Part of a small language model's weights: 13 layers, 6 heads of 32.
Each number is 50 + 10 x the weight over its row's rms, rounded and kept within 0 to 99. Layers, rows and columns count from 0. The size before them is the row's rms in percent of the matrix's.

# layer 6 MLP up, 1152x192, rms 0.0983, rows 870-906, columns 96-191
096:24 58 49 62 45 45 60 41 62 59 40 41 49 53 59 53 64 49 42 57 45 42 46 60 40 51 58 56 58 57 44 47 62 48 66 71 63 30 42 48 52 42 44 57 44 55 47 60 66 27 60 55 44 55 40 37 48 44 43 38 46 51 41 35 42 44 49 49 47 56 46 50 39 57 34 53 76 33 66 37 34 54 25 36 57 50 45 51 43 48 22 56 32 38 39 41
105:42 56 48 39 51 77 60 40 56 40 62 64 43 53 47 60 48 53 46 60 67 54 57 41 67 58 59 65 59 53 49 50 54 30 50 44 59 33 46 47 44 53 59 52 47 52 52 40 54 60 38 57 67 53 58 66 47 39 45 54 43 44 29 49 65 42 27 41 69 37 62 58 38 51 66 31 61 48 67 52 56 50 55 49 52 38 53 48 50 60 46 51 47 49 63 38
107:36 55 52 26 44 58 34 44 43 43 25 50 42 36 50 38 71 20 48 57 59 53 49 48 47 47 43 60 56 49 63 52 56 34 38 49 46 69 43 47 54 53 54 48 76 73 37 48 54 66 60 60 47 60 46 53 42 63 51 48 54 53 43 56 54 49 41 45 45 50 50 62 38 60 49 45 58 35 47 57 34 40 57 47 62 39 60 34 35 41 59 45 51 55 50 44
088:40 49 69 59 62 59 40 40 48 55 66 64 51 39 45 46 35 40 50 57 54 28 62 50 60 51 54 56 33 37 37 57 59 35 42 51 55 58 44 41 35 44 33 49 28 46 39 60 37 50 39 47 64 56 51 59 52 53 65 59 46 54 72 46 59 57 44 46 61 42 44 65 43 35 32 32 47 31 33 31 32 50 54 66 55 50 57 49 53 71 46 31 44 51 57 42
099:53 64 50 68 41 45 51 40 45 53 49 39 52 47 52 63 44 44 73 56 40 38 57 40 44 39 56 69 59 54 56 52 27 50 62 62 48 50 58 42 47 48 57 41 72 36 42 48 62 67 37 56 48 46 49 47 34 49 55 44 58 59 44 47 59 43 48 25 64 80 47 43 52 31 54 59 52 55 43 57 37 41 51 32 41 41 40 44 61 35 53 64 61 47 48 43
092:39 46 54 55 38 65 48 47 54 55 45 46 50 56 78 51 32 33 59 54 44 55 28 53 41 26 70 54 52 63 74 45 33 49 47 44 41 61 46 44 41 48 52 51 50 70 48 58 46 45 46 53 60 52 64 57 42 73 54 43 39 45 58 39 50 33 40 41 45 50 46 51 52 54 52 59 35 40 51 53 29 57 54 46 73 61 34 63 42 44 66 53 33 48 24 31
088:66 45 49 58 33 47 63 40 71 40 48 57 56 39 48 63 43 42 63 52 65 63 54 41 69 36 54 46 53 53 49 64 37 53 41 50 55 62 51 56 46 58 66 64 36 25 27 54 52 53 39 46 35 37 64 62 45 59 68 51 46 54 35 47 52 57 52 43 47 56 34 58 42 31 68 21 44 51 48 34 53 43 48 59 55 56 30 54 47 33 58 64 52 49 48 49
102:47 63 61 60 60 42 38 50 64 29 66 51 53 70 52 44 54 39 62 37 40 52 54 76 41 59 44 39 30 51 37 49 44 57 57 78 57 31 49 50 49 46 56 46 43 27 51 35 43 52 40 49 56 61 48 44 40 56 48 45 43 49 64 50 63 52 48 53 58 37 66 44 39 41 53 58 58 51 56 41 45 50 47 51 66 51 43 46 53 70 47 48 51 59 63 38
107:49 33 62 54 44 60 52 45 63 58 47 51 37 49 58 51 51 46 56 52 50 54 34 58 32 66 51 49 34 66 55 45 49 51 45 71 42 51 49 53 31 54 55 53 72 45 66 70 74 59 59 68 63 47 45 49 50 34 48 52 56 51 55 43 59 57 39 47 42 44 42 41 46 53 50 29 47 40 50 44 54 39 36 30 64 54 48 57 42 63 38 56 45 57 58 59
096:29 63 60 34 45 48 50 39 52 56 32 56 24 51 60 44 62 35 49 42 51 48 52 49 52 52 49 56 45 41 45 43 49 51 35 50 50 63 51 46 49 43 52 71 70 35 70 62 57 52 42 62 36 46 75 67 39 44 64 54 65 61 54 56 56 57 50 40 57 53 45 51 38 30 53 32 38 38 32 54 40 41 68 64 55 45 35 56 41 42 36 67 42 58 44 51
101:32 42 53 66 59 43 20 65 46 45 67 49 41 54 43 54 39 43 40 45 43 60 39 48 58 57 45 46 38 60 53 50 60 57 65 33 42 67 50 67 40 42 63 40 62 57 50 35 54 65 39 62 51 51 39 55 53 51 50 40 36 44 56 46 47 54 49 46 53 51 48 71 66 48 47 45 49 56 66 46 60 55 54 52 41 62 50 46 55 67 61 45 29 78 45 65
100:52 62 50 43 64 46 56 39 54 49 49 65 45 45 40 49 41 27 44 42 35 53 39 47 72 60 51 41 40 57 47 44 61 46 45 66 60 40 44 57 52 42 69 57 61 56 44 51 45 53 56 56 50 52 51 69 51 54 49 31 41 66 41 34 51 52 49 48 49 40 47 38 41 37 50 55 46 51 41 37 45 49 43 42 34 36 55 49 39 59 54 51 43 19 32 44
087:61 58 41 51 65 47 54 51 49 39 43 65 45 33 33 57 64 40 51 43 28 48 42 60 69 45 52 68 48 46 47 50 60 67 66 44 61 40 51 37 49 38 41 44 54 49 44 38 46 69 46 42 54 47 46 44 42 77 49 51 53 59 53 58 69 57 53 34 51 55 61 21 49 36 35 49 64 60 39 57 51 47 58 44 47 50 62 46 52 43 48 68 48 60 34 65
097:44 59 32 62 29 33 67 51 84 43 40 46 54 42 57 32 45 63 72 65 37 26 53 51 35 53 57 44 53 48 52 50 51 51 50 56 46 50 38 46 44 37 56 60 46 36 59 48 39 47 34 47 53 59 65 44 59 39 58 42 49 46 42 33 47 32 55 45 48 68 50 50 52 48 44 41 35 54 69 50 36 50 51 63 47 45 40 42 40 58 37 60 52 58 45 56
094:59 54 70 40 44 55 46 42 44 39 49 55 43 58 48 69 74 52 38 39 38 49 50 51 48 56 37 44 48 54 60 51 52 40 40 68 65 43 54 65 49 41 55 43 39 43 52 51 47 50 50 47 64 47 73 45 48 53 48 47 42 65 70 48 53 39 51 47 50 46 60 56 47 42 47 31 60 54 57 61 61 51 66 41 30 54 61 42 32 53 72 48 35 36 54 31
101:63 63 59 60 45 44 44 55 51 54 53 49 48 61 81 42 55 49 63 53 36 49 31 61 44 31 44 42 54 36 73 56 63 52 39 47 58 51 70 49 63 43 40 71 45 67 47 60 38 31 44 32 43 61 40 41 54 52 70 51 39 58 50 54 68 55 43 49 60 53 51 48 36 58 42 52 51 54 41 51 45 39 52 29 44 61 43 37 59 65 46 42 44 48 48 50
099:45 51 52 54 54 52 44 56 47 65 54 39 47 53 53 43 59 49 45 55 50 58 33 51 40 35 56 87 44 28 53 55 42 40 48 55 53 59 60 48 28 54 34 62 48 65 28 54 73 52 61 47 42 66 51 52 46 54 51 35 65 55 62 51 73 58 39 55 48 50 50 44 30 46 72 55 51 51 45 23 34 29 31 49 55 42 56 54 48 54 35 52 39 54 59 55
094:28 44 72 66 43 39 56 80 45 49 48 41 46 50 64 51 50 45 40 44 49 59 63 45 61 33 72 31 58 54 73 47 22 35 37 52 49 49 52 49 40 51 44 45 78 63 43 60 60 53 58 45 46 16 53 51 45 36 48 58 57 35 56 55 56 47 47 54 43 53 48 53 56 44 52 54 37 51 45 49 44 41 65 49 59 70 56 47 46 53 43 66 44 51 47 32
100:67 51 29 53 25 62 40 50 54 54 40 53 46 62 50 47 47 33 48 51 48 34 31 60 47 48 62 41 67 67 58 65 38 66 55 53 52 60 55 35 57 45 56 51 41 37 58 58 53 54 51 52 79 57 60 51 40 58 45 35 38 30 58 40 36 40 49 45 66 68 49 46 50 60 70 39 57 49 63 33 59 60 65 41 41 51 57 48 38 60 56 44 41 49 53 58
109:55 53 48 32 64 56 56 55 51 65 52 61 42 35 53 41 43 52 56 34 49 59 36 54 50 54 58 77 40 54 53 47 43 49 52 49 40 52 63 53 57 34 46 41 55 52 36 48 56 49 53 53 56 54 58 48 56 54 71 48 55 53 35 59 63 60 59 47 74 48 42 63 40 49 52 59 40 33 46 37 40 49 41 52 43 42 34 48 34 50 50 57 51 53 54 52
093:57 57 29 38 66 68 45 59 53 66 45 54 46 52 49 47 51 45 57 56 45 36 44 45 58 61 58 50 43 54 54 62 54 50 49 64 38 49 58 53 44 44 66 34 74 48 40 69 31 40 51 55 64 39 55 57 39 34 50 35 63 41 52 59 42 36 61 43 58 31 52 50 48 57 52 54 47 51 48 34 55 36 39 54 32 51 42 65 33 57 51 50 59 57 38 40
125:49 47 49 38 48 56 58 50 55 40 56 54 31 49 56 63 56 37 41 36 60 50 38 57 46 55 65 51 58 58 62 57 24 46 62 62 61 48 50 51 32 43 54 50 47 42 62 42 56 40 68 51 56 55 38 48 42 58 48 35 50 57 28 44 63 42 48 51 42 66 55 45 34 62 61 53 54 25 55 56 68 48 46 41 60 65 58 57 46 49 53 57 40 43 48 48
105:44 54 52 55 45 67 40 45 46 33 67 53 45 54 41 49 55 45 57 50 38 59 41 67 60 39 52 44 53 42 56 53 52 66 33 45 48 48 48 60 30 36 54 48 47 49 43 47 73 70 26 56 53 50 45 63 50 52 57 45 32 57 51 76 65 31 32 47 49 38 69 66 57 46 33 50 63 62 37 50 45 61 55 58 48 37 62 51 48 54 58 42 33 37 53 32
100:58 51 54 28 45 41 58 40 50 58 57 44 40 72 52 46 44 63 69 57 53 60 58 47 43 29 60 45 49 23 50 54 62 44 60 58 56 65 55 38 39 66 59 72 56 45 32 46 41 52 49 51 62 52 79 62 42 45 45 41 38 58 52 48 65 38 47 39 64 55 52 47 55 56 39 48 51 47 54 59 41 43 31 51 66 45 40 35 51 32 46 51 52 40 54 41
088:50 36 37 50 55 69 43 36 45 51 53 41 37 52 67 49 64 48 44 60 67 41 39 56 39 44 51 50 38 53 56 64 48 55 43 71 40 50 54 41 44 43 42 48 37 61 54 48 53 51 59 56 67 30 40 43 63 47 59 51 38 45 54 39 54 55 54 54 54 54 63 50 46 43 52 42 53 46 56 50 59 33 54 56 46 34 56 52 55 60 61 56 56 57 55 57
091:43 62 57 55 39 37 67 53 44 41 65 55 41 57 44 48 39 36 32 46 62 56 37 57 49 43 58 52 36 44 61 49 56 52 42 36 56 62 45 46 58 50 64 56 47 60 51 42 54 31 57 58 69 57 41 40 63 56 71 27 26 77 50 65 47 39 41 46 71 60 51 51 59 41 44 42 47 45 41 50 51 62 17 52 34 47 62 49 59 64 43 47 44 51 64 46
100:60 45 50 52 39 51 31 40 55 40 52 71 50 37 54 52 66 69 29 44 47 59 49 72 63 54 37 50 45 37 46 49 49 40 48 42 55 48 41 44 52 51 62 37 44 35 29 73 59 47 61 43 53 43 62 48 51 48 43 51 59 67 63 42 53 55 57 48 42 45 55 33 48 54 49 36 71 40 53 49 43 53 42 52 56 39 47 65 62 51 48 58 69 48 40 42
097:51 46 52 51 65 72 56 60 51 66 40 50 49 58 44 46 47 23 69 51 45 54 33 62 49 52 55 41 50 52 45 50 59 47 51 45 41 38 51 39 31 25 61 43 50 60 54 47 42 58 39 49 53 52 52 50 47 57 34 35 39 26 47 56 35 48 54 34 57 49 40 47 54 48 49 47 42 49 54 41 59 59 53 61 55 37 55 45 50 44 37 49 52 48 42 47
097:61 45 44 53 42 60 42 45 51 45 47 61 51 52 36 53 62 41 64 35 64 47 34 71 64 47 39 51 56 66 76 70 45 42 42 64 31 61 59 50 63 46 39 46 54 41 63 39 63 47 44 60 55 69 58 65 46 43 40 57 61 40 29 38 40 50 34 62 51 57 51 45 49 54 41 49 37 19 31 34 54 47 52 42 45 47 62 55 29 66 54 56 58 49 50 33
089:59 50 48 55 69 53 46 39 46 42 57 63 41 62 56 41 57 44 46 29 62 63 49 49 65 64 40 57 55 60 65 45 54 59 49 51 64 38 50 52 55 24 50 46 37 51 59 54 49 55 49 53 48 41 31 56 39 42 50 47 60 54 31 49 61 62 58 42 60 41 57 48 34 68 55 59 56 68 38 53 53 43 43 35 49 38 54 29 49 61 61 49 36 45 40 61
090:57 36 66 42 47 63 62 64 57 52 56 88 29 40 39 42 32 57 58 29 65 62 44 50 55 63 68 65 64 40 61 54 58 45 58 40 57 55 30 61 43 48 52 57 65 28 52 54 66 48 44 47 52 58 48 31 62 59 51 41 49 63 43 63 56 43 47 40 67 48 47 46 40 53 45 43 56 51 48 43 33 38 44 42 45 55 51 55 40 65 41 51 40 49 43 53
102:37 68 50 57 43 40 48 44 61 52 48 56 47 53 52 54 46 40 53 57 58 54 66 52 47 48 28 43 60 42 59 62 49 51 56 42 61 48 58 57 60 48 37 74 66 37 44 50 52 54 50 45 52 42 45 36 41 50 44 52 34 67 48 60 52 55 55 45 46 29 59 52 48 48 55 64 41 48 68 50 73 39 61 35 45 29 52 52 63 39 50 34 49 54 54 54
096:53 54 45 50 48 66 63 41 49 50 45 55 49 43 67 68 82 33 49 34 41 54 39 78 34 37 44 54 42 57 58 53 32 59 47 50 49 54 63 60 57 56 33 58 44 49 50 47 58 37 56 47 50 51 81 46 49 45 62 40 55 53 59 53 50 56 49 52 60 71 52 36 39 52 51 65 68 45 61 46 43 37 65 25 47 39 49 49 45 46 52 42 33 65 50 38
105:53 46 40 40 47 41 47 38 39 46 33 48 47 62 56 55 61 49 49 47 50 45 62 42 33 36 51 44 50 52 61 55 37 47 55 54 67 46 44 44 43 49 47 45 44 60 40 61 57 56 63 51 48 34 37 56 55 59 66 55 59 46 53 40 54 42 55 51 42 53 65 41 45 50 56 53 47 37 56 51 69 41 65 67 55 61 57 50 54 38 47 40 39 54 56 45
098:47 36 69 50 54 32 55 46 45 59 31 46 41 47 39 46 36 58 53 55 56 35 53 64 53 64 61 63 44 71 58 59 39 56 48 45 44 52 43 53 59 53 44 43 44 59 41 42 65 69 51 55 58 40 42 69 43 14 55 45 56 50 54 47 57 43 45 50 53 43 40 60 49 37 53 42 59 50 56 61 55 45 69 67 25 37 48 33 41 42 57 54 49 47 50 56
097:49 57 45 51 59 62 60 68 46 40 57 64 46 41 65 51 59 45 43 36 39 59 56 39 50 45 46 62 50 42 58 58 53 58 74 53 64 60 39 50 44 27 58 71 46 69 37 41 30 43 41 56 41 54 41 42 48 51 41 61 61 63 59 37 69 64 56 56 43 54 63 50 20 62 55 60 55 27 49 58 43 64 45 67 48 75 39 59 40 57 48 52 49 67 55 45
117:45 52 66 28 79 66 51 41 53 54 52 38 49 43 75 53 53 51 57 48 47 46 41 42 45 53 63 62 45 54 61 72 23 61 53 42 42 47 63 52 36 46 57 67 58 63 47 56 46 66 40 51 48 56 52 63 42 44 65 43 59 57 39 50 42 46 46 38 61 36 55 42 42 45 54 35 54 34 55 42 49 41 52 45 62 65 35 41 32 26 51 56 47 67 52 52
# layer 6 MLP down (transposed), 1152x192, rms 0.09, rows 870-905, columns 96-191
095:41 34 56 31 48 34 31 60 50 49 53 32 56 63 43 54 50 43 57 53 58 40 48 63 41 49 53 37 47 58 57 48 52 51 34 57 51 27 69 37 50 39 40 40 49 58 44 43 58 44 57 45 42 47 39 46 59 45 54 58 40 50 42 78 62 39 56 61 56 46 47 69 36 59 44 57 55 45 48 61 43 49 43 59 57 61 35 47 46 49 45 53 48 48 38 33
100:47 55 62 49 49 52 60 56 57 49 51 36 41 46 58 65 48 43 58 39 44 62 49 52 56 63 59 57 52 57 28 62 33 52 76 45 69 41 57 47 54 47 51 62 51 37 55 52 44 52 65 26 40 55 41 39 40 49 57 47 44 66 70 46 64 34 60 46 45 47 33 47 46 49 64 46 41 47 42 72 41 60 50 47 57 47 66 54 33 59 53 58 59 55 51 49
101:44 47 34 55 65 47 61 23 66 54 60 61 50 55 56 63 16 71 49 49 57 58 57 46 53 47 68 36 46 48 47 49 33 65 54 54 59 37 41 52 48 73 42 50 64 42 44 54 36 60 45 27 31 44 64 58 48 27 50 53 59 46 73 35 45 35 55 43 41 58 48 55 50 65 52 56 42 54 55 71 40 53 50 30 60 65 43 54 48 51 43 41 42 39 51 53
091:55 55 46 57 51 63 53 55 41 40 37 55 55 52 46 51 44 40 49 54 59 59 44 37 39 51 49 48 42 78 50 57 60 58 47 52 56 43 49 58 49 37 50 45 82 57 62 51 77 58 51 53 58 28 50 47 54 47 46 71 59 55 27 57 60 58 54 45 75 41 47 57 21 43 73 50 37 37 75 48 58 39 51 38 46 47 55 51 55 46 36 41 56 53 53 61
100:45 57 53 43 43 64 64 39 61 59 49 61 67 36 36 50 48 62 57 54 55 38 43 44 44 52 52 56 47 13 60 50 51 50 49 59 55 52 54 37 42 52 35 47 74 45 62 31 70 43 53 48 52 55 42 57 56 59 52 51 57 56 46 46 56 31 53 61 53 50 55 51 57 40 65 37 42 56 42 32 60 53 50 46 61 55 56 53 41 52 44 58 59 51 37 42
090:62 57 55 55 48 47 50 67 57 38 63 48 60 37 40 38 32 53 41 47 41 56 52 40 59 54 41 43 41 44 35 39 44 43 58 58 33 49 59 37 67 51 49 28 58 32 59 32 59 72 36 51 46 50 65 38 41 52 62 48 54 53 55 44 52 51 51 58 50 50 58 45 47 56 62 56 29 42 55 61 49 53 60 63 28 54 59 51 42 51 39 48 63 60 57 62
091:57 32 41 27 45 46 50 40 49 39 38 50 40 50 43 32 57 65 44 54 50 47 72 51 40 53 47 44 55 50 66 57 61 50 45 45 39 54 52 46 63 43 35 53 42 38 21 40 44 71 58 52 57 44 44 42 54 58 64 55 33 40 53 54 45 42 51 54 52 60 40 52 50 36 45 47 51 46 39 38 49 55 57 55 51 51 60 79 56 48 62 40 54 74 58 48
102:38 33 24 53 49 39 61 43 57 36 52 44 50 60 50 44 43 56 40 65 22 45 67 53 52 46 49 55 45 65 46 71 45 56 51 54 40 52 34 29 36 46 49 36 56 37 67 50 42 44 65 44 36 70 71 43 36 39 50 48 63 56 69 63 41 52 47 69 37 42 36 57 49 36 39 63 46 54 47 43 53 41 55 62 20 53 59 61 38 44 59 56 44 34 44 43
107:47 67 32 56 50 43 58 49 68 64 39 49 74 63 21 44 39 30 51 65 63 48 65 63 47 42 56 41 53 47 40 46 44 52 45 50 61 47 56 40 55 45 52 49 53 47 62 32 45 35 47 51 54 55 44 49 67 46 43 69 47 57 64 39 62 50 53 48 51 48 57 37 53 48 46 43 60 41 46 47 34 60 35 63 66 58 68 57 65 56 51 31 58 63 52 49
094:48 47 60 38 36 40 40 54 35 52 37 56 43 48 57 61 63 43 49 43 46 44 73 35 64 63 60 61 66 50 36 54 63 34 38 30 35 53 44 47 38 47 41 28 45 54 68 50 44 49 51 51 48 65 57 39 42 53 55 48 56 55 41 55 54 52 60 62 57 57 64 42 44 53 69 43 45 42 46 72 55 50 62 52 56 53 49 55 41 34 39 49 52 47 30 50
109:58 50 49 42 67 54 33 55 63 57 58 51 60 57 36 43 44 29 49 51 49 76 47 52 51 47 61 51 53 74 48 50 55 53 59 41 41 51 51 58 48 43 64 45 64 51 48 33 38 52 55 38 46 43 64 55 61 60 60 33 48 48 31 58 41 50 50 59 57 41 46 65 47 45 46 51 48 56 48 32 69 50 71 50 62 48 50 53 42 64 64 52 53 64 49 33
102:49 42 43 48 52 28 35 53 58 39 44 44 44 61 56 41 68 75 54 56 46 61 49 43 58 59 46 48 43 47 54 55 70 59 58 53 27 35 57 61 56 48 40 67 51 43 54 62 67 44 57 57 57 46 36 51 42 40 41 56 44 66 50 19 41 46 70 60 44 54 43 41 44 52 44 47 34 61 63 52 21 37 39 55 58 43 37 52 57 38 47 54 44 26 42 47
093:46 59 35 43 70 57 50 53 29 66 58 58 41 48 50 60 63 64 27 52 39 61 56 51 60 44 48 49 47 41 72 36 51 50 61 56 49 56 44 39 46 58 60 45 50 55 48 53 30 57 52 49 41 54 46 41 45 68 41 52 50 51 42 30 49 51 46 39 53 42 56 60 28 60 59 58 32 45 65 37 59 44 52 53 41 51 48 24 45 49 44 45 33 50 47 41
096:45 42 49 40 42 36 54 56 35 44 37 54 46 66 38 48 59 61 55 41 67 41 36 42 33 58 59 48 53 43 66 42 72 45 49 58 47 54 60 48 24 57 54 33 51 50 43 55 48 59 46 54 79 58 47 36 58 64 58 41 57 45 66 67 59 41 47 37 43 37 47 46 46 46 39 52 53 32 50 53 51 49 43 33 42 67 55 51 52 38 57 40 49 68 48 57
091:52 61 50 41 53 59 42 51 19 52 61 54 31 41 52 52 54 38 78 55 47 50 58 38 46 48 58 51 55 43 55 42 45 64 52 61 39 42 42 54 65 57 41 47 45 34 50 59 44 54 44 46 50 49 48 31 51 64 66 59 40 42 68 46 51 49 37 64 57 55 36 46 59 31 67 58 54 49 47 68 36 50 52 55 59 60 54 43 53 58 37 58 61 54 36 42
102:64 50 49 45 59 47 44 43 25 47 65 56 57 54 51 46 39 55 46 44 58 46 52 73 64 58 44 42 48 44 47 50 56 55 57 59 45 57 69 48 56 57 51 62 63 62 55 55 49 27 54 46 50 58 58 30 52 68 50 50 51 49 39 54 65 61 38 61 63 32 48 45 43 42 44 65 44 49 32 45 28 50 43 42 59 64 45 66 36 72 54 50 50 57 58 57
103:46 54 40 58 58 50 60 54 37 48 44 35 46 46 49 46 72 45 38 47 43 46 46 32 46 44 41 62 49 45 44 70 49 54 59 64 43 47 37 39 52 37 74 44 39 31 45 57 71 40 49 74 56 62 41 58 66 53 58 57 60 52 49 35 57 37 62 50 29 58 40 75 41 59 66 49 61 65 63 37 50 48 56 52 50 32 63 42 62 49 44 46 54 41 55 40
096:47 34 68 55 60 42 60 68 31 49 45 29 28 54 40 38 58 51 33 42 54 36 48 63 54 56 54 47 34 59 57 45 58 46 67 47 46 66 54 40 47 40 43 58 42 52 44 59 43 52 44 54 40 59 68 44 45 35 35 43 43 52 53 60 53 48 65 66 48 44 59 57 55 54 51 64 30 55 49 49 55 50 61 36 27 40 46 47 43 48 48 38 42 51 40 58
096:57 39 58 60 55 62 49 49 32 52 46 58 55 50 40 47 35 61 60 50 54 56 45 38 49 62 55 48 22 64 57 53 55 56 47 48 37 65 38 63 53 40 56 51 46 59 55 49 38 33 45 61 67 57 55 73 38 39 32 27 66 60 65 54 49 49 61 40 51 56 38 52 60 37 54 50 51 62 39 47 53 51 44 57 54 56 49 61 47 52 39 68 60 43 38 44
104:64 46 52 55 50 59 47 68 52 47 49 43 41 50 55 40 59 41 45 44 53 39 33 50 47 46 48 54 64 47 45 51 49 46 62 59 52 56 44 53 56 31 71 48 42 46 50 56 48 44 50 55 43 64 59 59 45 52 63 52 68 48 54 45 52 45 47 38 71 56 41 57 63 34 57 62 49 71 48 35 54 43 40 39 64 66 65 38 58 55 53 62 43 43 55 45
099:40 51 59 60 43 39 53 39 13 64 51 34 56 41 49 62 41 58 44 39 36 60 79 48 44 34 51 49 42 53 49 31 51 39 29 47 63 50 58 49 46 53 42 53 46 54 59 61 49 66 61 49 59 44 62 56 48 65 56 55 28 50 61 36 42 49 53 47 36 46 45 40 64 41 74 46 40 45 57 43 29 44 56 44 52 62 53 30 55 56 30 38 61 48 46 41
125:58 39 45 49 56 36 48 64 72 54 52 54 40 45 40 59 51 46 52 49 79 58 55 53 73 47 64 48 38 61 54 54 36 54 42 43 51 62 40 70 37 49 58 41 54 39 74 33 26 58 50 49 52 49 28 63 40 49 46 49 39 45 55 62 48 52 36 63 38 43 48 47 46 50 50 54 61 38 65 62 60 51 43 34 66 54 74 57 52 51 46 43 38 42 45 52
106:63 72 65 27 31 73 59 38 36 54 52 32 50 59 36 57 37 31 31 40 56 56 40 67 52 51 50 53 48 48 55 62 58 51 45 58 58 61 55 51 49 53 46 58 57 54 40 72 31 64 32 58 62 40 63 54 56 43 35 39 49 59 50 42 53 50 26 70 43 35 40 45 55 43 45 40 51 59 36 55 33 42 43 53 46 53 54 52 42 78 50 67 37 50 64 55
103:55 57 55 49 60 46 64 51 50 67 50 58 32 39 62 58 39 39 58 53 47 58 36 51 57 31 55 33 47 56 68 46 61 41 50 55 43 61 48 50 42 63 45 50 57 52 51 41 44 32 46 47 55 54 72 57 40 52 52 46 51 56 60 49 45 36 66 73 50 49 47 61 55 69 37 45 40 55 40 48 52 67 54 36 62 45 57 44 71 40 58 58 56 42 62 32
091:58 55 65 50 41 45 52 50 20 54 72 60 71 56 57 60 44 69 50 57 41 76 49 29 62 51 43 49 56 66 61 54 50 56 62 53 52 59 43 67 45 54 48 48 56 42 48 62 38 43 50 45 35 44 51 58 63 66 74 59 53 53 45 47 54 41 50 58 44 46 47 48 54 53 32 46 67 37 53 41 28 54 52 45 40 30 51 37 54 60 43 38 47 49 55 35
093:55 54 41 47 59 70 51 46 38 73 60 51 26 57 61 48 65 37 54 59 46 59 37 58 42 57 48 46 64 46 56 39 51 59 50 50 40 39 59 51 47 32 45 53 51 55 67 48 56 53 36 45 40 59 33 57 78 51 58 39 49 51 47 66 48 49 58 38 57 49 45 65 31 65 61 52 34 69 45 61 57 33 67 53 31 51 51 51 53 58 48 33 32 48 56 66
101:62 29 47 58 43 60 58 51 42 74 69 59 45 53 60 29 29 53 47 29 49 49 44 63 61 46 66 62 36 43 50 55 40 62 51 51 58 61 49 55 49 52 46 37 46 59 50 40 63 38 39 61 47 60 45 50 50 53 57 49 42 49 25 52 58 52 41 64 62 52 54 37 39 49 56 50 64 50 25 53 45 59 57 59 54 44 68 52 63 60 46 47 58 51 38 25
098:43 58 44 61 48 55 45 54 40 51 46 50 53 54 76 43 34 67 38 48 67 49 65 56 62 31 58 52 45 46 54 47 77 61 71 55 40 40 54 71 56 51 31 37 46 38 60 40 55 40 60 48 29 39 72 37 49 74 49 42 56 42 46 67 66 62 49 27 62 52 39 38 48 68 47 44 46 63 63 48 52 46 32 66 46 51 42 45 51 43 47 48 47 47 62 59
102:38 52 53 63 66 39 67 52 24 45 50 36 53 42 49 60 50 45 54 53 53 39 42 42 47 54 58 59 59 51 43 33 61 46 59 46 54 50 50 54 61 46 43 48 53 58 49 64 46 41 41 37 37 62 47 35 54 53 60 52 37 38 36 50 37 53 43 67 52 55 42 54 36 55 51 40 37 45 71 58 69 39 58 54 56 31 50 64 51 37 41 58 54 46 46 38
089:58 47 57 35 50 34 61 44 39 75 57 34 44 45 63 15 50 55 53 55 51 50 53 40 59 47 55 60 36 23 38 49 55 74 56 48 54 47 45 39 63 52 47 51 44 39 50 59 24 50 43 35 59 48 65 72 55 50 62 57 47 54 60 43 45 39 45 60 51 55 37 61 47 45 54 58 47 48 45 36 46 60 48 51 53 67 49 48 48 54 55 44 56 51 47 35
086:44 38 41 51 51 52 49 44 83 56 49 40 58 57 64 36 72 46 60 61 27 36 53 50 57 48 40 52 47 59 61 57 47 34 45 74 40 34 50 47 61 46 39 43 30 42 61 33 49 63 59 32 55 46 47 68 44 41 42 53 56 64 48 49 57 52 44 36 54 58 50 40 56 49 61 41 46 62 46 40 42 45 55 50 51 53 55 34 58 28 51 44 48 55 45 54
102:45 56 53 59 62 65 59 48 49 60 53 75 61 64 53 50 43 58 32 45 51 60 40 49 45 50 34 37 48 56 40 39 53 44 52 30 48 43 47 55 49 47 50 49 41 52 41 41 59 61 58 63 28 65 52 45 41 51 50 60 58 47 50 65 43 48 42 63 40 59 43 43 43 45 56 40 59 43 71 57 42 58 50 60 59 30 46 54 59 42 59 72 44 58 41 32
092:57 56 39 52 41 43 42 45 48 52 60 62 57 51 49 52 38 35 33 69 52 52 38 67 38 62 53 25 23 57 49 44 50 55 53 59 62 56 45 45 51 82 53 36 49 41 52 47 45 53 60 53 60 57 43 51 44 44 39 49 57 66 82 62 58 44 39 50 52 43 49 36 53 48 42 34 57 59 51 40 50 34 56 40 37 45 53 56 34 66 42 54 44 48 50 58
101:53 63 34 44 70 45 52 62 46 44 58 71 51 60 27 42 38 45 55 62 57 47 64 52 24 61 46 56 50 58 32 49 57 63 33 47 56 47 41 50 66 62 41 50 39 43 54 39 50 49 60 52 43 45 74 40 39 43 47 64 60 39 58 37 61 45 51 51 46 51 48 56 40 50 78 48 50 39 57 62 65 32 41 57 44 37 62 36 57 56 57 56 42 64 60 37
100:62 65 45 50 51 61 56 60 56 57 63 66 61 56 76 61 61 46 45 30 39 63 54 42 58 36 41 42 62 36 42 42 62 49 45 51 51 54 48 43 34 53 50 77 42 56 48 51 40 28 43 59 51 57 54 42 55 73 36 50 41 57 48 58 37 63 55 43 62 65 71 50 50 50 40 57 50 47 35 43 53 57 29 47 65 62 40 67 50 53 48 38 38 54 55 33
096:53 52 52 61 63 48 70 48 43 54 59 71 70 27 50 44 52 56 58 67 44 55 40 38 57 53 49 49 40 58 47 54 34 42 57 72 45 44 57 43 45 64 61 38 50 56 33 30 61 56 48 38 58 58 61 41 43 34 62 60 49 38 50 54 51 38 62 46 54 28 46 40 62 49 51 75 52 41 51 39 43 53 68 38 32 48 55 53 49 58 65 40 64 60 52 61